Weights of a small transformer language model: vocabulary 24683, 4689 steps.
Each number is 128 + 32 x the weight over its row's rms, rounded and kept within 0 to 255. Layers, rows and columns count from 0. Numbers have three digits each. The size before them is the row's rms in percent of the matrix's.

# up: layer 13 MLP up, 1536x384, rms 0.0492, rows 415-483, columns 96-191
# down: layer 13 MLP down (transposed), 1536x384, rms 0.0431, rows 415-483, columns 96-191
up415 096:164148154081144084160109121090135155134133075159123136074126180120126143076111129104093174161167110140128141167181085052138118101146150139070178143086143149072137145103125117105098131149089108104065103133112116100122107145112073146157182103087125141171110142124118088204154119110168147139
down415 099:104179160162119179204159107117108145109139185135121146153112173137137087144127123127136082110115109160206135226119107095109159160189116112187143168138167137137126129131147127169084095188100085143161176099155115122153159090065185172132109159219155129108142098154112132122114116136150115137
up416 108:149135144152088119109156143176159114142123191120127147162110144158143143090119138138148096181098136122165169126158137076104119137111116070102100168076091141172095150169114134155136112127163123138123074149098167149105104134161134137146105156101162134079058152171103157066128129119090099121
down416 104:156145134185077075131173198132189175168203143105095162111144140102147111094147153168176109089162129088158171096123146204170112113205144076130132103133141098150186107175154108123110071103120133137095152142124135156157113153122111128127086158061158182101063150120146164106097142103098107117
up417 100:107155102150168112175180133143106114126147132144128161055069120132121118096114143098131113131157093189163167114155091132153144095182096146121161119156125104138151095106137128110122090154133120151103134122113097117093210134062115166108032058147137142163128136131127165104133074082171094137
down417 094:185134094140143169140124097125104162175146117106141131161147077120204149111128167111181142146091139187145172145135115126106211148032119044183139131166063173149126135155118112127092168160128121112148177193122141107165081055227186038149170151131066168107175083150148117133124151121138164151
up418 108:111078143148124119167118089137139128151091148083132096139162138197099110114140148160128078144103108121119119134093154081135107117143149099208068140168161154155169073126133180148156137108152143113128102138131144110098068178122153128160123091123092209146166148080137154184049105147151131146
down418 103:126172118074125124098037176096153189131134069167101134185118104111140145106168111132144113175077130074159148146151128126166109106121135174180077143113147124169172126152151086128166138168131110159088158110152118084151162086103159152119101081060071107141138153165065099131087111120098176137
up419 098:122138155148091145209123091137120091114125159085153176072102099129125064067128173120062131099062029129108174129115084129107132119134128110081149116091120135123134154142129106082093185168091170147111061173112170129111123104126153134177140122094148160127184130125109130103150146119194065158
down419 099:149096067221116148103124179124119169164142093145064163144149154121159150147160139163106138165148181134167108146163151083119158140125089165155123164046111130189168112163143136113137084096134078158120118132129121106178168160137229120131116181183150091199143157121107152185137153146114158091
up420 105:093129118078071141132121121117085084140204106094125127119133177121174138217107096156156094143138090138130169145129127108148101124169158132101055176108127131139158133150168069122139115156137116109137153102094118150108213115098131113096141141128163118106154076097097130083113087062117118136
down420 101:103129114149167109183109155098133162112127083131150117151149218115158135172160160081125128063143110168174125166103157113073121124118075128152172122121116085139131148180093146177155106054142123165084122097131149147125153152098156142159144145117151106135137148137117090158097110099166154106
up421 106:162169130123138152114138120094095156135176115121130124141118137130144118145085102103118042118151136114104093151051137153132070044110152109110113172127094093087176149143119198098077119174115161118140123141156123140153125129094136150087158144139129146118086157098097136120145111122148109179
down421 092:124137134162122117126060102095169080074155178155159136121112134130117165111125136205085171140153160017145107119147138142118163062103147180174165101168218148126096149076118069182127198122086133132106114163112144111115134169157116120117133118168156128155112107135102170084115113130127116095
up422 098:105136146213131092203129118152201151114237106115090124144069138156103134116137125132107166167122114175113120195075150141067149158158087145113151131155110118104147149076135114181126140129083075163094098121122139119141115117091135109122110170118172146131143111075095157139128182127078124106
down422 099:158154154124142106089137131125074109125101168143116067158170167118128116089171135159115140104154129159123101157066128108126118150127114250206126144169170129203100108118098170098148124148124171165063140067133124125096118146147161163168150160137106100153085170139120136169173123080136058134
up423 118:195179167141097119140080212098095107166114087094122102137147180169152177102142147116104104112170099112132105138106103201135105089207142155168140163162137107064217138093117123111122131170153164127096102210124146146123077092182135134141083111151103150060141130105103110143093071109133171086
down423 097:150088150040173163081109194143110098089145092092111150147133104130074125159174136157106121142134135104122144154146139096144135097189162010106111147124066134129169097164119042134123115155120144116131151135083145143133121120165169138127203100102135151143153144188124145082125153149120161076
up424 098:139187178132111133139145108090107129128111149166109126130127147177113080091100136159123095120140072171091105121130130225102123093149129158136092131143128159077144156102132152015149111126121157147092141081180121120118105163085096120125117140112084120142172077103140138097148106098148152138
down424 098:150151126142196180085160143065091142136149122132149137149177123160135097126158118100167126151124181152160142131121173167125131151116104090118111131080172120189167078094168089113147079151132129185134124112128144075124122056102110173132146146099088168160123116105114162151195123191060176103
up425 101:118113131144140093120161173083133127131142075105119135121089131109163106129164168075114050133157106082107121112129164077085152146058151186117146151078084078115101129074086157147121123114127171107162127159112149093108152162135112101124138134126077100144115103087152123129140105119158100108
down425 106:156025134119143141147108118173097185162173156120121161175204137076149129097137133090134111114072126097120131191108159169131126082147159197162162114079118114093148129131162147109150158131152104127125126164156161172112129121105147135207136106124133133107094197148177146127111114110139164120
up426 098:150071118131104093151131144116178133150136141093036084147135168146193135162057140146139187146120114192161111152125133088137129114112109144107101138088150073191132124105170179126077143023096163164132129079174193106148101115125093162124131090110192163150178110094079069087145049122176100114
down426 098:104109105104110199124106133056146145112139112108104159139092077117120121113176117087104112159144189130131147068125121173075124115097153138181144098106136139160108113202152162106146103094134141103143120164099078176138109152108119116152148126095071116151183154155106181085139122111076139151
up427 099:111073191208136112133120093147128147082123115054165103083161194122140164094051138149072121114146147139117129158099049117144169121098161096136097151156130080121088139124116108175161123065110087110108114085068077133115132090139082106125118098119142157141165105131093155141087156107143164106
down427 101:165111066176147171108153132110119140126143113166165184138115162111125150128153093143107070156101134170168118123139115098150105094112086166164084092099181170121118213194108125159166070103140147156117118127162144071182157137078143113169096048156107107145103163151136139125096100144166131111
up428 109:057110132111125124081107166154151144120111124112060140137143033139186092107119090215137098118132155102104191143098184144129111152118113118136145097142087108173145159120116156148104105151133163110108135106133126125092141142122108129075068147122176106098084141119089136112106089157134156228
down428 111:123151092187144171088106197105143124184113118090123156194131139132181134133133103171111141144129060171099068111131137095130159153140109071115190152122095119125138097139118178121140134098116060152130155104129137101214158138153118104149141169158209076177056153105126133117157120127157170153
up429 094:127123126131139139104135156107147161102171099131149153102073125099164151153154150153090093116118049092149189079188166147130116112128129091094108110151118109134149148068140159132129152176153061167170156110133175153122102122141149066123126137108059121110164133112122115127174173139168171159
down429 089:148136109141101160110154174196093130158116183156092129129168127156114095151183127045188080138113161140100087148081125094085156126117145120114111095147054141125122145044147141149137168131084152115127099186135113108119214138167144154067145148134144111155117133084072164110190098116126108105
up430 096:214123109105121121179103123156107173117085168175093122143123096149126099128173144107096144145128043171164111088101148116122114163094168138118111172123094067111073152046074115152131174132102167170117115170058170091141131169148130133102156158095159115149167136143097115097086168088133127087
down430 102:097123134123135127104143155120142165160183104075136155108123172149097163111108159123146103147184186117134163150138128122083163153102104095132123148123193163150157151157138170116164144181133113156141101087193107125132126133109162110128158124134138150151118139051125167177131175110069149178
up431 100:137118163149178094101156091109108131131143118092041116107172121084150131199112160140144089154096118107116135097091164144163119155125105106119112176129121180111108143138062107147114050131117130111107051129255150094114168132098118157141172136120155110122115135145142128160149078165156123161
down431 096:152112096102149150097116177121167086187131089150166198174065141114069119112202089218118143114185114138124186112160155143116133156138169125055148128169117073175158118137126099105146084127158209130184159062169099094114130115124075074166082105156155146179161200124131160092130091119134200116
up432 109:065139169141008053051120142061183156114043108130157156178097054135118160136127118154127144147146103123137096083185108154162126194143151164168120095123145142122165119114158153103114099111169124084170148162113104047081152143128118163096079147084063174132143099108080120093141095126158140111
down432 101:157125202144162141178119153123086155114110099119086130109132101142131160132111162168107131068140151131164139150166149136118113146112151255082148124149122156158169129198139132149134121102149163140158177106107127100129098080124116088149102133120073135167138148173147145122130155131142136166
up433 094:113131124171105114131142071122135156127085077119144135148085093163175156102122114122125129197153090043178144065096062098101125127151148138099149129146114132132092104065169126119137127161179103105105062127103173122060109129182110150143163134141155107137155139113182142130162125116112184131
down433 093:109118077116144124087078122185092139138160142186086094184124114115071068156171128108167102117148112158095174118159160063127119121075146157166043173117139066129151100167138148100097128101115189125107118160156108135184128167141091085079129090184133110099160085113109169084150146136143128191
up434 105:126159137126151076113069087115088125152163088046041102113060166134164161149130100139101154139148111136162090117129177155117117168129145161152089136146143086141194167144116174088137121101093165100118125081165133099082165149117122149131144127182133163119146126101133104119140110115107141095
down434 096:145134102155163158131116145145129158124083166087122181150164122143099077076062122104120147152148190143160134094125135117085113122148098125127109095112209148113140163083106160178155144112177084132069113141175111149147127127157150138159146116135075132077106127069165105122045123150155135157
up435 090:109115153125142153075152101213178131179107090091159132120078170095106095098096113102151181138144071090175120171123144151156111157159144108183178159061155133152103076091137136141145186129114100079136140128144164062168163085140112069129151125169143094104148130104111090110087071097144149107
down435 103:160095106159110141148101135067179143127137132185080134145163074181088122158126155116161111128192188168179165105116177124126108132093127174114113128154111101174102201100116168108076146115099100133098104181126091226126102170114188163116093161082113147176121119128148199134119151160090126118
up436 106:144180168118153214198141124116123095140115166107105102195182157158167156126172111157111161082113091082161070125108083101085150100063088126163130171162139129130158116104134181137095142082107115151139105133156160108093171159105094127141123076151147147144111146090089119100092120098102058110
down436 098:107149124163109082096107194142142159187155123138118142118141176137123136141099133101070128095102125193077163124120157077135110119160129201111116114122006129138078110210126130101155106078125176132139101167105091133099163194081162125149100121162191117140098095147116103108103173098094149163
up437 104:132121143140142131125150119065138131117083149128051163057104144134110140176129187132107164151147148139097119114113130174162130095112166074113149157094080132137101161108135106159131135127160123131122149120117138134178168132143113126172158147117100141160140125134121182189183086121132155135
down437 095:184106146115144107111124097138141173136193162199149151174166038077124134098169133090115138125108120128100146141167129125106135131183128138090135194148142142160129124126054111057174163124071068139100078148081122090139144085137163132140088116083111195160069172156119083149087151120128167134
up438 099:133143137156105187108124139132108157158131117100136097164080138095121210122081110069118068144131098125116090152105145126070126191114067154202089102173081159183122125103136126148122148127106166117124143110144148122103135084129114135088132184150102071138148066124103097110056139163161130132
down438 101:067076117109142087173147128139099177115145122136122117074114160132138084146150086133072156137107114071104125097108173123158133168151055188139151084103125101161107106107060127110142168090109107142105130142167150108100135138147156091138142139135134125144099099131139074204121103171085093145
up439 098:100090125122171069097110141132126120114085073137210173135144130145162163197109107136119121147159123118133131140158114184163145164120079118074137130113103174083115090114145130103134113138091210133170125139169107124102095070143114070114150203115090140080100111141094144152100142065136184107
down439 097:136112120136172126144137172123079155129113135167164126133149108076162111124084137119143101132117108092168071130113167129039137097101130136074127126085044141159097159063159128123135128161124158146141123117154140135061161113100118127153125131097082097193107116122118154114104097160087109148
up440 094:129091091141153140137142130101178082087176098160133090086038170204164098114133094100147087132169154142132185142182113087120136073174172105126132150126134131146103118098127076139076177140123105098124101074113190197173118150139116140129158178099165080120154108095104132159139120153141142150
down440 100:130154098131167134074132113145128160119094170101161190082116144109116211173109132141085160125114111086157093149075129171104102182129130104116129134190152124136207190156092183098137102106091141165110123085147072074095127089082128116127140107096094180130148147158128121100158116125162114125
up441 099:129156141152163136151121158122103173109117112149120066094155163177125149163172155079136147158146106175100117065117135111112084165198143127135115126145126092083133215100137153146112171156063133160127131129130168084165116124071091143053127134176145154132111143143096131142065151139187154091
down441 095:199102155102113078094118154117113143124128183095194161167121172069207101101160098151167110133138139145139129143094138079152105116141100116153148122165110153039098090121149140067152134114132080108122128191116106173081088101140179089126131103121079096141117070128121200126147152114166156144
up442 101:151087163082133167148107158123144110095098214099140170090094117126184101169112104143104108126148109092097140115120171128223119086131066121110179060122114115157085121168086117127177095148141105083123169107036166171115102149128206138171084106085121118133171105099143102128167122060141095182
down442 100:083130135119149200138099141136109126124125126118172131077183098101148106147158160118142155138153134101150158102223212153145181064085151147115087156054073080142180126140118125213097157167144168108121090116161121151175146102174118152159147137212110119103087088158096125106169116062139143089
up443 102:135072103144158096131088109095117110122087171164121148130129196090133083132107073103169114167075122118130069100088110147081162134129103116160126146106103115146084127105077120126119130089083146202096125124099150101117130051093115136122129208155153120119200114061143180121138116100107146072
down443 091:208149129118080127122054140143107151092121140116107140107083146138141126129176136138098183127176139091129148175093132137052127085162125108136153120145112145109186165150098178190135115132142122103165114103120091058050134157158109130083128093137105133161170149171063114146142182126192127106
up444 102:130056111137134061157110107077099094155172127123123123116094140126135130108098173122176146147103126116116137127092148128153135128135129153143112181109184139137109137081111172132136097088119220170123167126143148168098143096103112194145096205115130035113117132149081078113152067127086162075
down444 098:124131149094131135141194149146153191141115117109123140122096199185139139101103149153171128094138129120067159215135111136113105113215097171134106109132161142078157140105114142141100112059125134206115115128150108206076152116165139170112122107090108097165091093174176158067108105094098152131
up445 100:130159171112117111134079174109160166125151109139105122152084094123097205092106130143107144178128124108124124138117116077088119190193151076142139157093112112077162115112090132060111170142140156142171136199159091146201180131106069156076097107090095131130136109119112156071145202141124116130
down445 098:153134119062144108090101124101128155142136100090117111182142170112095142123070149188127113155167174148135132081144122115132185138122136099136136092113144168146097131160143071122186076109090102060108116150123139139128142188091147120170122159164130110156095097089089178154117112094093068164
up446 093:095157138130128157149149083087017116104147129151136143118094087105154152100072141201131168075144133110134057143100124060061084123132170133090111138200138123140116139157139087115100093120103150111095100148141092081133165111053153138134109138145121092052154149125117101116108103157173045079
down446 103:124128103113163107140159156164127124117185154126091100142141126120109121182113085151107119131108172116136133161080177139178156086164084186077115169097161153100166161178162128124101159143205111166224033165164099111102151123164164117129160120127140118168083170166115147169104137186130175148
up447 094:128147183111193089141134151171080153152166112119159107148135145084155119179129188088118217086163101152161135143164152152152136193130170082142134148088097172211118107145161047135124188140131098149141136092095148131116219142188170093146134102112102095168127087110150161152096128124128134135
down447 094:154075124143143124091090154063126151118079116096143122121115133151110158136117129153117096147138098161122095082113085097040141094175123157132146066196119131069139173104160209138085139150126073186049131111118081113125085131146174131136096138146155208068120192108116110084102108125123098073
up448 104:116170143061140160175077151115086138128128182135115147147092158110067105079141158109179116128150081151111096158103125116130092111107082186140098196172069206161131089109115171135147202169178126092130129105115082114150126205173142164116082168161158122136152140116122151111139170146143158129
down448 103:116106137159129168140092179069174136143115102110157177120131078118145135149177185122113174117124152111156123091113081124153156102079139190089110078145046119112159157061101158156125094107135068178126114121094102101135067135161153147157129104166090095073117170167098090165102120102167129137
up449 106:106141059149106167137126128168054130135098090167080110116140115102117128132069129087137091148165145155169117147101142125073189103118105094132137104099101118191153162107042135165144116154145119154121087138107103115086200123115148180122115108151133101114117117173115109105120143074081148138
down449 094:119155148137115102120144133087105110082122113026139125107114078129110138132060205065128142099132127200110143107178112176132113139139115092136148099139116155102169156255092126183171186119151133115107101058206094130190141109140117166166152103128174092110080180160137089066111114086177137112
up450 098:153099153166105117128077175167161125159106161139116068128163131126125142125106142154097111125150127157141135123111161165153130196159090087114119153139127095117203165116149066139152145140149170079131236112104116089112061130107145166106153117102133090154164146135121126128172131166116114141
down450 091:123109099116121110096101137158064160106140120125145191168147121082138110133126126124072093108106041132119133127160090098121120048156082053084179098080157124179106140230014097102184150102149172148133070127129138114182166158118119165162139137131167123132159153162154155117133129085098085156
up451 111:110115056117080105187184142153184134106161122140148113112155118119145187157122113140150178139180071128168099157066150080166150154093101066130193166132116144034063133097172119130151128120130127146143150101140076093131175113112104091093110139165110154116109098166098113160075111128136110138
down451 103:164186105088164123157124151098086140120100157054170116126095137166182125105139154102141128073106140106111159120086091124126146141135147009115120123116114154106138071056127063124160077140142150098164125116097121163142140136108117114155157136141099133168175122142146109139151126140142121086
up452 097:068174164182158139186112115137142176072129155157133136094138138199134109100150141065160131122192130114119154153167188133134127081089149116136141119141103139111150160111140121163122059120077071062137153120138162112070126109160126135115122129122121183106102044156116138208129142103119138086
down452 096:112095131045153067077145091145121074080171149158123138144077128056136127148134101153105102086120110142116124157106114093143148069102194187121138086121144122134119103094075063118165204178160153117131170126105110145163122130125101104197136132150134078122153211116134115140081125128084112130
up453 105:140109142117112131177131114083116147108123104114104078088065181181132143174184130069177099189125162114109087137081078112167160123089114096136094080126141144124158134109106182125137111165073149125160095126124132135092120096120071122160103119115146067132109113136190135121148090119104127099
down453 098:159073187130080137116130138139107167129147090132125131121143158102125147115170121145127128149109115127100120129080131198117094162172088045129196177135125142139125064144129074139195135078121140154107188110152112154122106124082146198145164153141141111170143194142150123084076159105136158121
up454 103:150151123163134149159137124220121113204067104078107105143100131152103101135169125154117152156161146151146090157095151073127128121161135148173151144152071060132126112113141153098100115121144075138140156135102130098103098130160140098113088117056110096074113163080142166191110121147142132198
down454 098:154142120083120135157118196080117141137136120158102169142101124156101125127083151089213108120148138103165087124103161109117105120114161142152176155158179186138189093191128118101086197195136163151112069100118152183139166149106116121190051126145097130087099120156107168134078125138126164070
up455 106:106145137211138185104140107162140148118112147150163125154114132164144153102134128066116149143177163095158097132075108109138093152198124142133112156141143137109146129151122132143114143107173173110103108108051174160101099143168093099137133122129111182109120126123120070094096148139124129154
down455 099:212138163122164186161151117154123158116161131127110205124116130142123146143110062139125132153103149166144085086127148169125134116106171084143156135093092120151014117169127135112111142148116125127097158098127102115145102125144117119107122121209138117126137106127146087071116197081113154153
up456 096:104101118150158105116140160166097098118106203117178145104146111154130135118125159151119121148079172174117177087157125101088100125134099180056104078147126183132108136148077100118142143088159153097107159089131109147105098123175125090078059126122126178116148132094154156090120181110100140131
down456 103:147131181108128195149127169130125153157152102118132084127094119122095129111150087122089126124128198078129151124160132152089184138125179255108108169098101099168123157101125149139142136091119092135084111119149132124125124117118130120161132143127109075132110150199106162112104095152155160133
up457 103:120110128096123135142060074122142174113121112115185118096156094149134114190170129090097146154155103138094083160094127134143144177129108147111066098203134148196076145141045133149080146175116179151138110179072133135135150157203149124111105124133154086130137127113083178092122171131163095123
down457 111:138147179129154165023143188142075095132182130149139107168100060087134100131145207128102114108167184103056131157129157137127143175132134165134128102125155152103147129211126138127049209179090170161152083136202118162205096177153155120181091092154120097117118188108132077145150139158104117171
up458 092:124101123147134087138167096155106101079089095133140072077115126125126116078084123097131148069182112166153102085099035164123134120238093104136104064098093111099152124071113133124111169080133174145157151119088128184094138157055152165128072136152130149141208165134053100151074150072170150115
down458 090:134134127089143097135113130111046118118171055152103108156143095115104112137161158092177195114123162136099168127138094122118102153067114110112157105083134123163078128185151135124135061090135123117117061080198098095105066159130136105162128065115125075114097120183166095133140140095107143132
up459 095:104123113140142191097126127158059146122191128172110127135109121105069119150144130183136126173144106146102100122101175096129065141138230156128133158117153071154104113120077145114142091171135139098102146157133122120184167130161106114078121177100093142080087128100102157110118095157128079108
down459 099:166088168102164148118104102089113135192152149134152160113151119114158092153181124145148147113125123124079140172177208115098101099156124161073188120111186204128125163090104156195101172112118101121072087129129123161145161125118104188216156140099137100072083110192107135140075136128118121057
up460 106:152075160122134121133103138103154105141104124079148103146122149130140091145191132130076152129086144163152153125156153118145156104164049122139069130168081139152141152188120155083109137121132169116137184093179131144117128122140119173156152148068134098130154135115128144163104104171100118132
down460 108:149082132126136136081088159155174173113179175143121131161130119185116150119117148149141122145137133144159160132101132072117079160104104077145106111098164148132146129221132148085127079152070160105097055109140129134129155154096152157067137168114161136129156121103158159117112176106145112192
up461 108:163183117076088111182161195178143085150157173121146150130143138153148136119128092142151145092110156133203164086123132165118150116142156153129122134145140115102137107100112171098189170174137135100137091113111129032128177087176146123116136137113074119136108134163102131086095173083177131140
down461 110:123140160082156090121115156137106128162169083068114101133136147194150126143153102051070115115086149148081148082183151073165185136083133202078096109147086125138143167134107077146143122128131136121075084057143152143134107155134148114156155121122107132208110153162143139116124146152128108079
up462 095:110133165112120145140040104118106167155124147133122118119131120120114146153079201144149166119127118204136153101098080145163132163132125098113188146099134185123170161142073090117173123172111109109103131162134155137104120166154109137122134139140128183110194131104133139098106053087144055087
down462 094:161123108160171140116143133134088063192120119145093127139164055100160136158138095119118092120102174196153128116107135131102126104181103091082141140178077122181131123135111139104145121168135141149113095113163126129139139143175168189149165113171173085153119096175191125170197100116151133118
up463 104:111118120137137165150106134115112138113094150130125148159122149166143138174102086112195096151133114163153073106201183181193151155194139078123166126116122134159137181173115131096119078060088123140161088140109126129201125134195138142112117125144197120166157140093079123129152115116123139097
down463 093:114191114141123072106161111104118106153139179112097162168155131076146132042179146136163079115138120200131205135088129146103073094101168151168076077143114164121094159139131133116097105069156134134110142178111143125130071170159147094129109060124096092115158085122143123122145105120089113099
up464 104:129135100143136135078092178152155073155140073121117137079083185106097121161103118106125136143137042124094146129131074126102130153136142140095113094142128082192124144133140149080178085163168135186148117091096118122162087111139110108053102143114110127090128146093150088125162106098161067085
down464 099:133174152157050109099114141109152107070108134068113112106098134108140084109095171116150132074161102150145140090146185097181141108076142140123156076146170166158153043204105128136114153095090131120097116097118127122102126100126201110140108148129153170146059117139106192167162145155142136104
up465 101:137114141150168115146159130147174005110162139184125134140124129099127183109153091086194107170098142149108140154052122141155084143182062065156108135155177109084144195074146139137131119133151147167108159157138140057158137101112065164108139126175122153174146181095100121125125129117123115140
down465 092:112128157144119112165099067062100128157151065102152118155090184113142088176139094158133108087158105094172133155134110122112092106154104090181116175181131132093125180011102167118135141154141155137119153129117126139122153144106170104144120096131112131081134151148162120231068069131133130100
up466 096:087117153112136131091147139173147093158141069093074151126176099094074104127095077105111120143130140111085087108156122113180091112094101112143073067094171137094148150104141126078144170209122167153082125110091144129142135149144148097130114051121103131132151177031122102205107147150081136154
down466 091:096164120164116209156118138154097173105016157174135145067174069141107187180082114121160114096096078132136128138079136168119097115129155121158114179171128102139114195070142119110142137072134104135123145120141111122107082113124102168122081176124109098086108134193119175097172148150172101136
up467 095:096125123161137058166152121138089199184173113133118155108185142088120192111119072158135154124133131123128165123094160166080115068143122182086145063112154132100103095117118165164102147117092222151086131169118080118092107148193083149120144124102087152139116131117123130168107171077087148161
down467 099:131187083130136148125131118111123090090174123099134073184117062181083178148090124176135138158140126121171119121075082157137161156129078120128161199122084148140121092215093127150190112154130129160169187105139126125153149146122148092128166101109109105095097164135141132149116087170148202141
up468 097:132082181175105122115200088148148128039188060086177103144096130134146137099127102134145172166132072145146141145113103135085132109202160157121091178118127155074119172091093133077139120134134148103114117107141145099178158105093137080095158109100175111082110077096086118151106114058190093041
down468 093:190150143089091222139082138110122158100117149128142133151119151096145166145115185152161100184108151126112142096142156147124132124094146119083159111137117135119120165243202146149083146100136186155141131109106156136165110159137107104179066133147092187123160113200194090080115088138106110111
up469 093:098164190094084127125147136107152115140158191140164144106108131203145191127139120158143123132167186145109173102109110108127097064110178144070092117177141104171098067080123141141102160150129125073140133111140154116159135116146149082127120149081142129146123126126090131092130196137098118082
down469 097:173141086127139174138140111130088150149131103077096104136123124107106095152095123209160147148124095065100133116119090187077187122153215149122178112066088148169061155202096111188151141156155183166127122110108104114115074134144127182134077118155121130172151172119164070105126150085173168145
up470 093:109098073101143106174127220109056180140093126128188133168134167081153171127166142160140149137150111142119112090138128134128129099189104166127158139121168138138172100078142106151135144121101161106100107133148167115116127109117147097105113187111164183092114204098101125091131176118141135152
down470 094:156161155121109137153147085135159121120110149125108121184084136158183132091109099118120165129183135112084137195116174161151138145119155153122142164166193109174152139025142094138097162147137147127108168056107158142147141201183122137107146085126084095139180090148118161082116110156127127086
up471 110:126129097196077144170102114136156128155026124140174129101145067129159129155155113105168152120104162121193154110099118122091130171155074119153145135112100099120112151142131107154107151176061110145163109142147093086093164183156160107152100075117122154108148127131121073111127191093128083176
down471 102:166118152170147133071104209132160114119127138188142107124085099094156106110116170179124107123146192080101136139118156076149140093143168135144225127036162108167149107144123085107203175147105115131133143177167113124113125135049138176157131134159202108121116127150111179115102185138165174166
up472 099:127113129099136164119131131153197167115151111128113221087073140069124128167113123150209133118130091066094107149132129175093118140119152150098055092155071096138148122095111192156108100163163141120173198141088164105115140100115156121028085166184139097134070123127074165156155179103144213082
down472 096:150118140115142162134098178085061092131147151098132113122129110147118076088140104098093133091152113153148139119129162091108122131079135238115127118095123135114126124069109079143097134071105087154082148037135131157165153114072087129185124148150106082150121116118073174139078114129140171057
up473 097:062162184126127062080177133114165107091150137173121179148131114108102134087101140144092165107157123101123075055116099088170090126120116129101116090110136101155124049112104089069107149109079155187093160164204090158153100160135120102179144125111180098116114073103157140140172122124200106105
down473 096:142168136139092127109130084218131093206079061085186135112143119125225117171071147144125096156120087133166081145171118150129156156112135085113158134088103140123132164052142142177111123165131124067152138158027205134109170104151173126121080156165067128119147153144126124093130068157167136101
up474 093:101091187124170127090121089138107159092149137157129131069108127122135124103129133152157172111117132111173140072158120183160109158170148090074137130152130117098150084093085171116095149088136110128126136106185029118157162189126142218097081111127096092054120150124112114130121084108110092099
down474 089:152108079099127121174138111155136118125119099125106144151096099114119111116109177149164118129177089101096174149104124106081192120094136068075154110088105130198131139151133131144130136128120199091143150095116164219161107164148149100125108116117066142130130128156137138147117176123142153144
up475 102:132110176067111095139183136156091161081161144135114134071124114143113151124160090141146112128105149151114132166117148139114125144151178095192182091133097129145120130095169129100181059181148138153119178168114102143167146101100176122096132115144126113126060189131075162069167200076217054111
down475 109:198131154125093126147158111116087151117172074133137109141141155161110114124178074125122156167192080075186114122090081136147127089185081122119147056107092131161111147190177115119091100132088100114116155118125138100142163118117121145153096133153120180131175137166101128135084112133154140100
up476 100:157198121131144087193101139081115111100105185149113134123185093132124133132100133191194164090113159148105081150103150111159149124149132083115138125109185142137073065108154165136112155137117092105133065098177141124119154083118115100101167093105093151162182127078127061066139138076081138128
down476 093:077130094172118128191150129151111114174132143128150141135112065115114080185136186156167133156109117241114114136173098115172117179213153059144078158156138163109080150184101108163096121161157067137153134102157073137143085140136184137093101104147121098142146164131158136149133204145119089170
up477 099:139084122171187088144109063115145090156156130080123101127057159199179097163140141141131093154120137117131131105120079147105065104113103121114116133059141145132067125133134051088102192156176156107168139147116112150175057112105149102098080077126135133104143070134141107058100107169099033083
down477 101:124157158115111078166091198053102137111099164247123160145138149149157169126114141096180126146143150098139124083201144185164166141079136116106090149112144184097122138082103153141065138140122165159098141141155092127129165120159143196151110121147114120112163136161068132133148170117190142126
up478 102:135162143139119118183165113137141105144121105060144165172111102149129135068110113149173154145169163165133118127152124163137166133119149143184139154163132154129133146085120148102124156129116085143105174118163080168127099159140081149145134142095126088071167090119144230125142199184131134177
down478 108:199046121080133160140131175155073176130162062197159128121157125023112177092130119102163141096152136131096187158156073104121107135098130142112131103129116130124153110168095092094134130093126195142136098102149188122150114141100126092131119163176141133060106101110132163055131127138126168119
up479 101:112094196188140104141121140185129099087119121114140118134164156139127183112118102090143157127166140166148127125116093097138114109143170176149074134016145134119203145139107111115148184161159131151112154099077099114175070096130121082160123115127105120147129153109143109148068149178165070108
down479 105:159173103151137117152122155107154099148115122093114114061062156140095116158150161117144136136090127114158129103141173118066101137133106205152138112107188118150115152162094109131138145084146134147118097137200151117149158111161166114145094151126104127143161138120081152130170168135115132173
up480 101:180188079130099114125178128102128159159158117197159070111106150066099163052114192181089152090111099154160110178146114142136109085138159139158108125098085176135166141113160073155088164109088091103158104129104168187191088144107149087114154129076101102101180100078099195154146129121112110197
down480 107:153115150132073219139164128125105134147120106177206146141123184145179103088190101159104111083142090139158142145145177086131151097186111162135120160078094059122144146175115199093150121175151115085188164126156070120111116119114169147085136127141122113129142137130079177147132181144176115129
up481 096:115094117106103140115134088133070149112107116073137138168167094177130188095134029117099104099155067137107153127133167113102110165093142138130120115117088136198121122086143127131055104115136146144157106127160159055074135150159149108143147124209140225157133103072092107147134158133093111179
down481 093:135145169082165182121108098137110107069186170098131123093141155110067122160102141113103099140141107166094136106113117103144136090202103181150098133174120135149129121000087161171160134132154106152115129137169075083196117162128200181089145148086135096059136145148130161114121153127153113123
up482 103:147165038124175114160100124129171187152141146189107052104060056154114162077209141128088119129112101115121130164121144181082158153168125131122089071122110105092118134113070143115145141118173149120135159175127099153101105082127158085083152100124110127152167132097143145122111073160139150161
down482 102:098116132149098147165152112137138132067171171127142160113168141130159119158121125111178142122143114108151094085139166085112161156131109132127125151147147150183078161180085175157166133170171111211133181146143163121199118154144152158175137172167209087122112024108135097152137140128151148136
up483 105:130119115132148080102087099083141144122115194079145079082147107096098128099137112120170159175135153106114120136107114085112096172135097090135132132105080085145120160085055141083129118083146164114146201098148145153068190116085162092098074097206121089095149156134081150151060117069129078157
down483 098:142113131144127112113145141153146140149132075126086112161164116056147171157100113121124127049114122119179101099075161122055166133087055138100114184090149135089080118186121177131161189150147148108118088135090090110083123150096173121117090118169135123144141131153103165125064119175180111126